From a checkpoint of a small transformer trained on Wikipedia.
Architecture: LayerNorm before each block, learned positions, biases, tied embeddings.
Each number is 128 + 32 x the weight over the matrix's rms, rounded and kept within 0 to 255. Layers, rows and columns count from 0.

# layer 2 MLP down, 256x1280, rms 0.104, rows 0-162, columns 600-639
[[161 128 160 180 155 119 120 137  93 123 125 114  83 104 117 155 131  93  87 115 115 132 139 122 110  80 104 121 105 118 107  95 121 144 104 143 113  67  80 106]
 [120 143 163 152 119 154 107 188 157 161  78 140 126 132 150 154 147 156 126  72  67 126  80 146 126 103 160  84 127  90 147  79 168 155  95 144 124 141 135 156]
 [104 162 136  95  91 139 123 171 144 171 100  80 122 137 192 108 151 127 159 118 111  64  89 113 168  93 154  84 168 121  95 110 185 145  64 111 127 131 132 110]
 [ 90 135 149 186 150 184 109 121 116 146 133 152 113 121 112 129 144  88 119 110 127 147 153 101 157 161 126 191 132 142 134 141 146 134  86 187  83  91 144  93]
 [121 164 120 171 204 136 107 129 128 129 104 159 150 116 154 102 146 159 102 142 169 129 150 151 184  76  86  85 131 118  81 183 141 134 106 179 131 174 149 216]
 [ 97 163 139 162 143 159 149 112 203 102  89 177 170 111 137 125 146 187 115 124  97  97 119 139 121 112 146 126 137 124 183 119 119 122  86 138 143 105 142 156]
 [157  28 138 156 101 120  86 104 134 104  69 200 120  98  82  79 144 135 104 127 138 176 122 160 146 195 131 145  82 131 135 113  87 120 150 172  75 129 111 116]
 [141 119  87 115 113 114 130 126  88 158 121 112 120 158  93 123 137 123  95 165 114 117 150 159 173 177 117 149 154 118  61  99  94 100  92 110  95 146 189 151]
 [143  90 160 156 170 131 107 105 149 143 179 163 139 139 162 156 124 162 124  88 147  93 144 129 120 121 109  94 150 169 114 136 136 114 187  84 107 160 134 131]
 [ 96  90  78  85 104 123 136  60 130 112  79 161 137 127 102  88 196  92 129 106 140 189  90 120 106 154 133  82 154 123  89 168 155 128 182 127 136 110 124 177]
 [125  98 114 137 125 163  71 142 103 159 120 153 128 180 118 175  86 109 179 116 134 114 131  84 111 129 121 135 130 104  70 149 136 148 167 136 125 222 141 170]
 [102 131 104  91  97  89  84 155 105 111 144 131 146 125 108 139 108 119 100 137  95 117  79 107 155 107 112 172 101 184 143 161  91 150 141 107 100 142 110 167]
 [169 200 101 125  86 178  49 150 119  66 194 118  83 137 136  82 153 185 133  99 124 130 165 165 109 118 115  49 140 110 138 133 146 124 116 102 130 106 111 133]
 [125  92 108 131 160 176 133 157 109 167 137 152 152 133  84 145 117 198 110 135 120 125 150  95 144 181  80 113 165 145 172 100 189 102 234 150 161 112  86 137]
 [126  84 114 191 155  99 148 117  82  64 112  76 133 119 168 119 144 136 148 116  84 121 121 176 118 140 123 213  70  94  44 101 160 110  92 130 110 131 153 135]
 [140 124 111 182 128 117  68 144 140 121 124 118 120 155 131 174 134 159 107 122 169 109 136 136 140 129 141 127 145 116 171 146 192 136 149  92  77 168 134 110]
 [133 127 127 120 142 140 178 158 155 188  86 106  60 172 122 188 124 139 173  94 179 104 110 115 145 128  91  91 129 123 129 155  98 124 199 100  53 109 116 131]
 [151  83  99  80  90 207  39 143 100  84 139 150 130 107 133  84 157 180 136 133 120 164 126  99 125 175 109 120 163 182  80  90 131 117 177 145  76 109 125 199]
 [187  99 118 155 179  99 120  99 122 158 128  75  54 136 156 108 142 127  87 151 171 170 107 187 125 174 132 229 107 160 128 151 163  90 133  68  92 114 117 132]
 [102 182  99 153 145 145 174 171 121 163 160 112 123 135 123 102 101 135 114 136 149 103 123 156 169  92 189 225 122  87 140 140 120 113  65 137 149 129 107 108]
 [113 107 142 106  74 123 101  36 136  97 172  44 122  88 114 145 124 122 138 141 163  92 161 121 122 116 137  46 133 190 137 150 117 116 105 191 132 109 164 116]
 [172 160 162 154 158  90  99 118 135 156 140  96 155 161 120 159 148 159 164 155 136 127 105 111 107 131 108 128  97  65 124 126 145 138 186 146 115 235 178 192]
 [149 136 122 128 128 129 217 122 125 166 195 191 131 121 117 135 177 153 130 130 154 102 125 153  82 140 100  91 129 161 174 140 102 112  91 156 176 106 154 154]
 [ 86  68 103 209 132  96 120 103 131 189  34 121  72 133 132 152 156 137 171 155 112 128 129  88 118 157 134  56  90 155  83 126 158 124 180 149  88 149 119 180]
 [123 126  76 191 142 119 174  85 137 152 172 145  86 145 177 138 164 157 112 153 120 134 110 104 138 109 164 137 124 179  88 122 109  91  95 162 179 120 187 161]
 [ 79 142 130 141  94 148 144 144 112 101 160 135 125  75 109 149 121 103 114  82 128 146 164 150 170 166 115 161 129 144 195 160 140 161  85 106 127 200 184 166]
 [122 134 101  94 160 164 118 137  70 137 188 140 122 187 143 112 156 147 103 164 106  99 121  60 120 169 122 126  98 120 136 165  68 104  92 148 145 159 100  63]
 [131 148  56 146 150  93 109 152 153 176 154 139 134 129 165 131 166 104 186 191 105  82 104 163  72 125 176  57 208 157  99 162  59  80 171 176 170  92 112 138]
 [145 149  85 111 128  76  97 118  96 147 172 162 162 171 163  90 162  92 162 169 181 128 141  81 116  98 163 139 121 136 166 104  63 127 136 100 185 170  93 136]
 [112 103 103 112 198 111 168  93 177  79 149 168 162 150 126 112  99 137 151 119 112 131 127 141  58 111 121 118 202 129 116 156 161 117 116 128 181  57 211 165]
 [ 98 128 185 156 103 100 165  75 106 135 130 210  83 128 151 177 144 112 111 160 120 103  59 119 118 103 144 187 177 111 171 194 124 135 192 115 140 139 111 141]
 [ 97 109  92 116 183 164 119 153 149 149 150  86 100 115 103 163  71  61 144 179 151  96 170 129 160 108 114  85 168  98 108  59 103 127  85 184 128 168 106 167]
 [ 92 126 141 114 115  87 157 137 184  90 154 133 162 111  43 148 157 173  80 153 101 162 170 135 137 168  95 248 127 104 137  89 203 157 155 155 116 136  99  92]
 [136 156 105  83 139 104 139  72 151 170 102 115  92 145 129 172 116 139 114 132 147 102 216  74 193 142 143 181 154 112 134 126  73 152 150  92  89 150  98 122]
 [ 92 168 139 163 106 137  89 146  98 133  92 147 170 139  89 109 165  92 108 107 151 175 142 143 118 108 171  84  84 158 187 110  76 113 120 128 217  91 175 132]
 [106 129 101 130 147 110 132 129 165 119 168 152 128  66 144 129 126  77 151 157  68 105  84 159 191 156 134 138 146  68 123 112  89 132 131 106 158  96 180 170]
 [114 135  63 152  90 123 134 179 117 110 102 152 154 126 152 155 121 124 164 107 108 114  81 125 168 174 117  97  82 108 131 132  95 135 134 139 161 149 158 108]
 [119 100 151 151 128 191  87 128 146 100 154 140 163 151 107 137 135 100 185  83 168 141  93 133 144 160 115  76 129 122 121 162 101 154  99 158 188 169  80 120]
 [118 118  94 104 115 122 107 114 145 196 148  32  95 132 152 149 133 137 153  69 170  77 110 142  56  70 104 166 130  83 114 161 193 141 121  40 163 103  92  88]
 [153  94 157 135 126 146 109 129 129 169 140 133 123 155 115  91 134 187 169 135 143 168 101  77 141 118 161 114 175 190  88 166  95 105 128 101  79  83 101  95]
 [112 100 120  93 150 164 118 121 101 132 152  95 113 116 163 120  78 145 120 134 150 146 130 100 145 127 157 111 145 136  68 110 119 155 143 156 136  96  94 120]
 [105  85 121 119  75  77 147 155 128 130 139 115 121  98 172 222 155 107 137 118 184 123 106 113 131 113 126 143  83 123 145 153 135 122 135 129 167 103 179 177]
 [ 85 183  90 126 109 197 194 124 133  60 184 172  68 133 142 206 141  76 139 142  78 125 129 113  11  75 188 134 101 127  70 167  81 125 115  96 179 156 102 135]
 [141 151 125 140 137  95 147 197 149  70 164 149 112 151 153 146 132 135 149 104  81 151 156 136 145  53 126 154 139 111 148  71  86 101  77 153 135 133 114 147]
 [100  90  87 159 156 118 157 124 159 110 146 101 106 100  91 144 151 179 151 139 181  90 119 106 133 143 130 152 155  92 122 180 117 149 186  98 116  61 129 122]
 [ 94 165 134  72 112 108 148 166 124 133 106 103 127  96  99 151 110 137  92 106 133 125 135 160  84 187 105 139 122 108  72 114 145 116 135  78 133 114 172 103]
 [119 142 135 133 140  66 137 107 111 141 141 158 214  81  73 110 162  90 102 113 105 125 134 129  67 115 157 154 146  89 122 112 102  98 119 138 130  97 123  89]
 [144 137 155 123  60 140  60 142  98 135  80 140 150 144 150 109  99 107 107 125 156 176 216 132  62 156 159 133  85  68 176 103 109 133 154 100 106  99 108 117]
 [117 110 128 117 114 128 110 143 107 133  97  87 158 160 138 120 139  74  60 165 145 165  71 161  89 107 105 134 140 149 185 103 123 139  93 108 116 130 193 109]
 [119  71 131 137  68  97  90 144 157 140 141 118 176  97 178  66 105 139 145 196 128  96 146 126 123 104  57 103 170 213 122 130 184 139 113 134 202 170  93  52]
 [139 172 114 170 128 121 139 133  94 202 136 170 145 151  56 167 139 141 115  91  67 147 149 222 128 146 108 127  62 135  94 147 171 108  96 133  77 196 133  70]
 [167 143 139 107 129 134  77 116 142 127 179 143  85 164 140  84 111 129  96 114  69 101 113 129 161 107 111 113 133 148  77 102 183 119 113 142 174  94  56  74]
 [108  63 144 115  98 115 127 135 138 119 128 162 174  97 109 163 138 200 114 190 150 135 124 116 170 122  50 126 104 154 115 141 160 129 107 125 124 176 125 128]
 [123 137 117 112 187 109 133 116 209 105 150 122 115  89 117 148 107 171 130 155 109 157  66 118 140 105  79 138  73 180  93 145 181 116 120 104 126 145 134 147]
 [117 151  96 152 138 116 139 112 122 109 125  54 114 148 182 153 100 134 155 186 100 115  62 119 123 168 139 167 131 126 143 136 143  96 122 107  61 128 120 101]
 [129 135 145 108  94 106 135 146 107 128 110 120 148 110 126 107 131 121 135 160 140 148 153 136 168 113  96 198  98  92 115 165 151 117 120 123 128 177 134 110]
 [162 124 171 182 151 107 148 149 148 172 110 150 216 124 129 105 129 151  87 127 145 133 136 167  96  83 112 140 157 124 114 151  49 144 135  97 152 175  54 184]
 [ 98 190 170 110  98 199 159 129 116 135 126 114 127 138 140 161 162 160 119 159 128 138 111 155 106 126 126 117 105 147  75 111 148 136  93 146 104 119 109 110]
 [116  86 148 117 115 135 154  95 119 198 108 125 154 176 141 135  81 103 121 144 162  80 166 125  98 107 106  82 154 163 124 105 112 133 160 102 148 138 162 166]
 [120 113 133 165 135 108 105 123 164  76 103 155  98  90 106 115  95  84 140  86 106 167 120 150  58 126 103 145 151  91 147 120 151 119 127  56 158  64 205  97]
 [140 148 144 144 148 104 140  92 168 107 109  87 146 136 129  91  90  86 144  89 142  98 115  97 152 121  72  91 164 156 179 156  80 126 145 151 164 102 123 147]
 [155 186 130 132 159 123 113 133 132  79 152 139 190 116 164  93 191 168 120  42 102 128 157 133 105 124 177 111  81 105 133  87  70 118 178 139 134 167 122 140]
 [168 154  88 126 144  94 119  74 114 155 156 159  79 166 163 116 170 145 149 140 104 140 126 163 136 140 140  62  97 163  88 190 180  95 159 143 137 173 168 178]
 [178 167 157 120 127 160  85 142  64 160 155 119  98  89 101 117 102 150 133 113 113 162 144 181 137 143 133 117 124 165 140 115 158 130 123 119  96 167 106 155]
 [111  67  95  47 138  50 167  77 148  83 104 135  83 180  95 132 114 122 131  70  94 148 131 114 127 102 114 124 153  52 133 108  57 112 104 187 133 111 154 126]
 [181 135 117  81 152 175  94 110 184 114 124 131 151 128 133 175 114 124 146 132 160 243 131 117 135  84 114 119 143 172 135  69 102 131 105 141 132 184 116 101]
 [105 123 156 183 139 119  67 122 127 142 154  77 125 153 138 148 131  99 106 107 175 106 154 127 121 189  95 137 128 117 134 106 111 113  96 115 102  85  92 116]
 [151 130 187 152 112  86 114 145 162 118 130 133 136 145  63 139  80 131 204 174 121  57 189 116  89 150 152 104 174 164 142 143 104 146  80  88  96 114 121 158]
 [151  96 109  87  76 123 177 144 155 169 126 100 144 110 116  72 199 103 111  68 115 114  98 159 211 138 125 132 112 129 138 115 163 123 136 132 131  87 115 114]
 [166 121 209  96 137  96 125 126 144 119 151 147 119 177 103 175 119 125  97 209 185 138 114 119 125 157 132 132 179  94  89  95 131 116 157 169 116 123  87 132]
 [188 182 127  92 127 159 141  93 105 128 147 128 118 181 123 147 122 189 108 115 120 165 152 134 144 131 163 147 120  89 189 151 159  96  96 134 178  98 130  91]
 [102 134  83 127 141 167 121  96 146 114 193 142 123 138  92  98 192 137  77 141 185  69 148 143 176 120 154 123 102 137 183 171 100 149 147 137  95 165  53 180]
 [ 97 141 114 126 118 141 162  58  95 176 127 129 115 115 162 200 152 171 100 113 147  64  95 109  98 113 130 143 108 120 122 126 108 116 124 127 104  99 118 137]
 [ 92 144 116 131 131 129 164 199 115  65 147 107 127  96  64  98 207 177 163 153 127 184 116 121 156 160 144 144 143 134 183 110 136 126 125  99 180 149 110 150]
 [160  82 105 127 157 138 162 127 113 108 119 153 197 101 119 133  70 126 144 152 121 117 147 134  93 113 138 125 112 107 168 130  90 119 144 114 165 108  85  78]
 [127 136  94 145 119 106 144 144 136 122  80 114  85 122  98 182  72 144  85 125 119 161 128 158 140  99  91 128 132  87 169  90 154 128 107 108 147  96 133 106]
 [113 153 122 108 149 148 132 104 136 134  72 158  86 132 102 133 139  77 140 103 101  84 139 163 111 123 161 116 151 136  97  69 123 126  98 110 141 131 170 104]
 [108 114 141 177 136 125 160  96 115 149 126  95 154 122 144 151 106 121 139  74 167 128 120 146 141 106 187 103 163 129  67 107  93 126 149 110  57 162  97 144]
 [101 119 121  76 104  73 164 167 148 128  97 119 113  98 172 173 131  79  94  92 152 128 117  89 132 123 163 141 117  98 151 174  83 126 133  99 175 130 193 118]
 [117  82 133 118 165  92 160 181 122 128 135 100 109 123  65 161 103  77 141  43  82 180  83 150 115 178 135 141 115  79 155  74 102 121 149 156  97 133 166 100]
 [102 109  93  83 148  82 147 189  95 149 114 116 145  72 106 144 116 108 125 120 126 117 140  53 138 105 168  97 162 193 104  96 103 144 141 120 112 142 135  88]
 [ 95 165  73  84 107 127  92 182 108 120 133 202 142 131 111 127 102 129  46 129  89 144 136 195 105 190 144 152 127 151 161 113 103 138  81 116 174  84 153 126]
 [ 95 174 153 135 143 128 197 142 122 157 140  86 141 168 156 100 129 110 107 119 151 127 150 127 184 167 131 107  67 172  88 132 149 115 128  86 133 106 102 148]
 [ 71 130  86 122  99 210 146 128  98 141 110  87 120 116 120 119 177 112 171 134 131  78 147 114 112 121 127  88  70 179 121 163  93  83 126 173 183 148 113 129]
 [186 126 187 123 138 146 128  92  64 128  97  64  73 160 160  84  81  78 150 138 136  80  92 125 176 114 119 180 116 185  85  96 122 146 141 141 170  24 118 170]
 [ 96 150 164 192 115 164 127 115  97 138 188 134  89 129 128 164 115 100  55  97  94 128 115 142 132 116 102  87 116 157  92 122 137 129 130 140  68 149 153 148]
 [128 134 166 120 107  93 157 132 123 154 127 150 117 135 124  91 110 138  71 153 137  28 154  87 155 100  91 137 142 145 104 131  62 140 103 115 141 141 156 155]
 [ 91 179 144  86  87  47  89 138 132 104 107 112 143 104  85 168 185 112 119 122 137 170 138 148  77  95 112 140 138  41 132 131 113 106 150 148 153  99 108 122]
 [148 156 138 160 186 103  75  71  88 108 190 120 107 153  98  90 124 113 152 169  88 145 123 127 131 136 148 154 106 109 167  98 109 134 187 171 112 141 139 185]
 [128 134 117 191 153 138 134 173 112 118 118 105  77 120 143 151  81 139 153 121 222 188 112 203  46 152 143  84 172 119 115 113 162 144 141 125 182 161  97 188]
 [125  69 140 138 124 123 115 150 149 129 117  88 117 103 153 127 203 149 120 109 138  72 197 174 102 102  87 125  95 163 122 168 130  91 182 146 152 132  54  79]
 [102 184 152  89 115  65  96  86  59  99 135 123 119 141 170 129  98 108  94  63 122 188 109 118 147 125 128 117  85  82 163 153  96 142 174 161 109 130 159 113]
 [101 111 123  83 115 167  91  92  96 145 183  85 156 118 113 154 120 138 182 139 125 105 137  97 149 106 114 154 143 160 115 200 134 116 119  87 160 134 138 168]
 [134 124  69 154 118 117 199 120 129 174 136 121  93 149 139 111 140 209 148 128 134 199 116 124 116 121 115 108 211 113  81  85 125  90 131 158 100  67 177 172]
 [141  70 175  74  98  91 132 140 143 124 155  74 136 129 185 178 190 121 109 140 170  79 150  42 123  89 134 164 180 186 108  72  78 104 166 120 145 141 185  84]
 [107 121 146 154 177  94 134  97 128 127 150 141  85 128 207 114 156 192 184 138 151 111 115 110 137 153 125  70  72 149 187  81 171 105 143 134 158 171 144  90]
 [144  95 193 166 150  78 180  58 119  84  58 138 192 130 133 108 112 118 102  97 125 111 109 152 147 116 112 131 119 127  75  95 126 124  59 159 131 121 181 153]
 [ 93 100 162 155 150  87 127 107 184 149  82 164  83 180 200 150 115 123 109 145 172 107 117 130 169  59 100 117 156 180 111 139 158 159 130  91 128 121 195 148]
 [120 176 148 141 137 125 109 185 125 126  80 148  74 108 110 115 113  88 121 161  72 111 117 152 176 129 130 142 154  89 163 114  97 147 157  83 111 132  79  79]
 [ 97 117 136 116  78 139 151 149 184 119 107 174 139 110 108 148  73 145 160 126 191  36 125 149 122 138 141 107  92 138 101  77 131 141 128 128 136 175 137 178]
 [123 108 195  80 102  97  52 117 164 127 119 138 152 113 146 157  91 116 168 165 136  92 173 106 184 158 102 109 102  90  95  89 143 150 129 133  95 112 129 107]
 [161 104 143 123 178 118 160 160 161 179 128 136 132 129 134 145 139 166 118 137 146 189  36 133 102 152  72 127  88 128  95 145 152 124 147 149 125 145 145  85]
 [110  72  55 207 125 169 127 101 120 131 139 148  79 104 157 150 117 152 133 141 115 160 165 115 107  97 126  84 123 185 104 115 150 161 112 151 127 142  93 149]
 [157 100 116 106 150 166 169 100 181  88 125  76  64 145 101 156  89 112 141 123 146 142 126 104 138 142 118  99 138 108 182  75 136 124 109 112 192 124  69  71]
 [188 129 106  86 105 112 125  74 159 129  85 127 159 187 164 142 127 135 166 176 156 153 153 132 157 156 165 118 151 159 152 102  76 119 128 160  88 140 119 104]
 [106 122 119 120 161 103  95 114 114 118 110 109 173 125 104 135 138  80 146 126 152 165 101 117 107 178 122 117  82 120  86 123  79 144 144 143 145 120 133 116]
 [100 118 146  93 126 103 124 154 146 118  73 175 117 137 174 115  74 142 175 126  96  98 177 116 145 135 138 160 115 107 156 138 126 104  37  78 136 182  83  99]
 [142 155 214 140 118 119 111 132 127 132 101 155  34  85 152 153 170  56 189 106 112 116 184 142 161  79 106 145 114 172 108 174  93 103 164 100  94 129 122 108]
 [108 208 117 156 164 186 124 143  96 145 152 110  87 130 115 144 123 156  81  86 110 120 167 139 160 152 151 207 116  74  97 124 145 133  56 137 118  82 119 151]
 [125  97 165  93 172 157 148 217  90 145  80 172 125 127 214 134 101 141  98 148 130 125 110 154 137 119 202 153 181  49 165  95 139 156 122 116 101 152 103 108]
 [135 108 171 133 108  93 138 102  95 168 127  89 148  77 117 164 151 116 153 141 108  82 162 140 159  87 109 131  94  90  60 171 113 167 135 122 166 164 102 142]
 [134 172 154  84  95 119 102 110 120  70 102 164 135 205 167 140  93 110 118 109 112  81 102  94 115 181  98 142 122 168 144 108 152 147 114 173  90 132 186 169]
 [134 104 160  80  58 150 149 163 108 124 110  99 122 115 121 127 111  89  80 108 107 148 116 149 106 146 107 140 149 142 141  50 142 121 118 144 131  70 111 106]
 [118 111 132 140  96 101 114 233 107 187 169 144 178 115  76 116 169 105  50  74  86 120  53 126  87 137 150  98  94 127 155 159  57 129 141 101 149 137 120 111]
 [187 127 150  53 148 150 160 147 143 130 134 121  84 101 114 144 113  90 148 141 100 134 155 160 108 109 159 120 143  95 127  79 135 132 187 177 125  66 131  88]
 [138 117  75 111 101 142  94  49 121 134  86 136 158 223 134 111 103 169 148 120 125  70  99 144  89 122 149  60 140 127 159 150  56 119 169 132 102 149 120 168]
 [158 158  96 134 113 122 106 100 108 135  81 147 146 200 163  91 144 210 142 132 139  58  77 151 153  96 134 158 128 165 153 142 186 101 122  74 122 123 125 126]
 [127  88 167 126 118 183  84  57  95 120 152  61 113 183 164  75  95 124 102 137 105 179 159  72 124 154  74 107  74 137 103 162 113 115 166  93  82 135  86 161]
 [151 128 171 110 141 137 113 134  88  65 110  84 135  95 100 133  91 195  62 103 114  93 150 122  81  99 139 115 112 107 156  94 180 127 114 108 123 149 170 161]
 [143  80 105 121 166 133 190 113 100 113 119  53 191 161 167 131 102 122 139 112 129 112 113 162 181 103 147 160 111 146 100 106 140 137 144 110  95 121 183 109]
 [152 137 151 158  91 142 146 176 123 106 161 134 150 133  98 104  88 142  95 154 112 125 166 134 134 130 131 143 143  85 121 113 151 151 107 105  62  74 161  83]
 [116 140  89 117 142 192 135 146 109  79 157 164 150 111 167 135 176 143 120 103 169 158  60 150 111 136 141 121  87 130 163 118 115 112 130 146 134 102 170 103]
 [151 114 157 180 153 131 115  98 184  81 132 182 100  90  62 151  81 157  71 157 130 135 161 132  86 155 129  97 180 121 145 183 103  95  70 114  97  86 130  99]
 [156 117 122  67  91 150 141  70 119 120 128 133 138 153  85 162  85 121 134 147  39 132 134 124 108  97 105 149 125  89 109  76 163 122  93  78 172 147 104 130]
 [146 134 134 168 136 132  68 124 112 144 129 194 115 106  76 174 151 184 121  58 141 132 114  94  88 151  75 130 137 170 165 134 159 125 119 139 179  62  77 132]
 [109 109 164  98 126 116 209 161 136  96  82 131  75 127 134 107  94  89 125  99 135 114 179 133 161 145  55 102 147 152  61 119 127 150  81 212 154 162  75 115]
 [140 112 120 122 143 151 102  91  98 115  91 106  87 133 117  73  98  96 135 120  91 128 128 135 159 110 171 135 134 141 146 105 196 161 157 128 150 182 135 148]
 [ 97 136  99  90 122 123 184 131 160 133 182 138 201 106 142 113 157 182 129 133 181 129 116 117 133  82 119  83 118 140 161 115 113 121 111 158 134 137 136 142]
 [123 144  86 158 144 117 129 124 104 114 112 103 112 120 123 107 102  71 115 162 153 169 102 116 138 109 168 149 158 110 136 168 119 165 151 116 144  90 191 142]
 [152  93 110  96 136 132 126 186 166 104 150 185 114 155 115 146 208 107 158 112  95 140 136 149 143  78 106  85 104 125 130 154 219 154 108 171 140 181 128 127]
 [165 128 140  85 100 145 103 162 141  72 159 101 148 107 145 124 115 134 114 150 145 147 122 100 106 145 132 215 151 136 162 111 148 128 104 122 120  99 151  88]
 [138 118 112 115 124 113 152  75  83 135 156 115 132 146 140 118 131 121 158 174 175 124 139 113  55 126 154 111 137  52 199 140  55 118 125 142  50  94  97 102]
 [100 149 134 134 112 129 155 141 154 168 175 181  78 131 125 138  28   5 108 205 137 122 106 139 130  56 134 155 150 190 132 108  95 138 186 111 134  64 137 152]
 [127 167 152 152 153 125 154 135 134 122 157 132  98  55 104  84 194 176 154 201 133 108 161 148 147  67 115 124  96 132 129 126 151  99 169 130 117 163 163 134]
 [226 181 118 144 116 115  87 154 131 188 140  91  80 116 112 143 125 118 164 136 156 128 118 157 160 155  84  36 137  74 158  62 123 118 118 151  97 172 148 117]
 [117 144  99 129 152 185 132 185 150 125 163 148 132 137 103 137 151 141 125 130 166 138 174  98 138  78 130 124 110 104  48 113 136 102 136 107 104 194 162  92]
 [113 124  77  68  97 110  61 144 138 140 140 145 177 112  82 123 126  57 113 116 132  62  94 201 153 139 125 105 147 197 159  71 119 118  49 152 126  66 152 189]
 [ 80 137 159 141 118  98 113 172 104 136 151 114  98 130 114 211  92 119  83 145 157 103 116  86 131 154 126  74  89 183 191 107 190 129 142  74  83  87 178 101]
 [100 163  46 128 140  80 128 135 136 127 108 143 129 158  89 147 107 160  91 166 117 154 141 147 124 202 151 120 119  92  80 116 113 138 113 109 154 180 148 133]
 [113 151 203 120 179  75 135 178 101 104 108 162 135 124 135 126 129 134 122 142  79 149  97 137 104 148 152 139 186 118 137 108 133 113 139 115 167 127  63 109]
 [ 77 131 125 146  78 138 151 117  96 131 168 126 154 121 105 118 121  76 111 149 138  81  83 132  80  89 175 114 133 140 142 101 136 117 126 121 158 142 102 107]
 [132 159 127 139 109  81  99 181 130 129 104 121  96 138 185 120 150 134  82 140 119 166 121 136 141 103 131  92 142 129 154 132  82 138 123 136 155 111  96  94]
 [121 173 129 125 164  87 140 135 129 173 153 108 161 132 145 176 103 129 140 148  95 110 140  85  75  45 158 172  82 117 127  99 157 138 152  79  90 182 114 124]
 [120 169  60 132 132 129 111 147  93  90 133 121 130 134 116 100 129 113 191  18 178 126 150 135  75 125  97 164 165 128 127 125 119 140 159  73  84 115 123 161]
 [145 129 137 108  96 135 139 107 140 113  69 185 144 130  97 152 137 207 130 170 104 102 144  75  74 151 119 165 139 135 142 130 169 126  77 127 137 140 152 135]
 [130 107 157 124 129 147 179 124  50 153 135 110 149 134 169 143 115  99  79  93 136 130 140 120 174 107 147 153 114 155 139 130 123 119 145  51 163 144 112 131]
 [101 146 183 138 131  83 144  99  83 173 143 149 156 112 112 154 184 139  91 143 140 142 154 147 120 157 113 134 140 155 136 140 180 124 134  29 111 161 125 115]
 [ 84  82  89 125 125 124 163 110 129 130  92 112 103 117 144 109 148 193 124  79 126 119 157 125  19 127 105 111 131 108 124 142  92 103 122 161 121 126 137  89]
 [165 126 126  83 132 187 184 104 114 117 146 173 119  91 115 151  14 174 153 144  92 162 125 199 179 156 163 173 117 105 122 156 102 119 144 183  82 142  97 179]
 [178 142 115 169  89 117 198 150 172 134 132 139 117 147  92  84 106 138 157 141 109  84 170 139  73 127 105  86 133 170 143 157 132 138 154 113 100 166   8 139]
 [143 111 146 104 135 110  77 137 105  79 130 102 116 144 154 102 177  78 160 129 131 162 138  86 148 161 157 163 145  52 126  59 167 122 166 210 123 115 162  74]
 [118 109 100  79 175 151 105 124 163 101 141 202 117 166 122 115 155  50 165 102 137 127 177 102 129  96 103 147 149 131 180 163  85  97 103 159 160 144 137  66]
 [128 136 109 173 130  92 141 140 138 164  89  90 144 114  99 122 158 144 125  69 159  96 158  93 206 143 141 138 116 138 210 133 128 148 130 146 152 104 144 104]
 [106 123 165 107 110 114 159 166  67  91 173 121 114 134 136 125 181 160 179 118 143 148 127  73  81 125 176 114  60 116 116 183  94 155 114 141 116 116 131  85]
 [158 146 149 113 131 112 153 105 153 135 162 143 162 143  88 107 119 130 114 101 140  92 196 116  87  99 138 157 182 130 133 173  87 146 154  59 165 172 150  74]
 [149 185  98 124 137 204 131 179 132 190 168 114 182 129 123 130  95 107 160  92 162 127 126 128 175 120 133  97 113 159 124 144  35 134 137  83 130 160 153 140]
 [ 92 125  84 129  69 155 120  98 137 143 141 112 161 124 166 109 155 153  76 179 146 113 128 173 197 103 112  90  98  77 113  85 180 100 171 116 115 179 131 166]
 [163 158 139 112 166 153 109 131 106  95 126 123  69  98  99 149 159 104 112 155 147 111 118 132  90 154 180 142 127 104 154  95 186 145 112 159 113 133  66 140]
 [150 128 129 147 137 133 116 102 117 138 116 108  88 151 174 126 141  81 132 141 166 130 157 156 119 146 154 202 140 108 100  87  82  88 125 103 138  88 145 139]
 [120 106 161 152 178 134  71 141 112 126 134 135 176 147  99 142 123 144 122  86 106 133 109 105  96 139 148 154 123 114 147  96 151 120  94 134  99 137 164 137]
 [143 160 119  83  90 129  95  90 135 184 173  94 127 132 112 140 161 140 131 131 106 129 187  82 137  88  53 169 103 156 135 175 126 127 156 166 115 125 100 149]
 [117  98 146 139 168  98 135 130 103 154 159 121 156 153 119 122  43 159 103  96  55 113  83 113  95 210 128 122  91 192 135 191 180 115 150 103 102 189 119 109]
 [107  92 151 178 134 134 151 112 123 196 120 119 127 111 155 102  82 121 130  88 118 153 134  73 105 112 146 137 158  90 161 113 109 144 112 172 153 136 118 117]]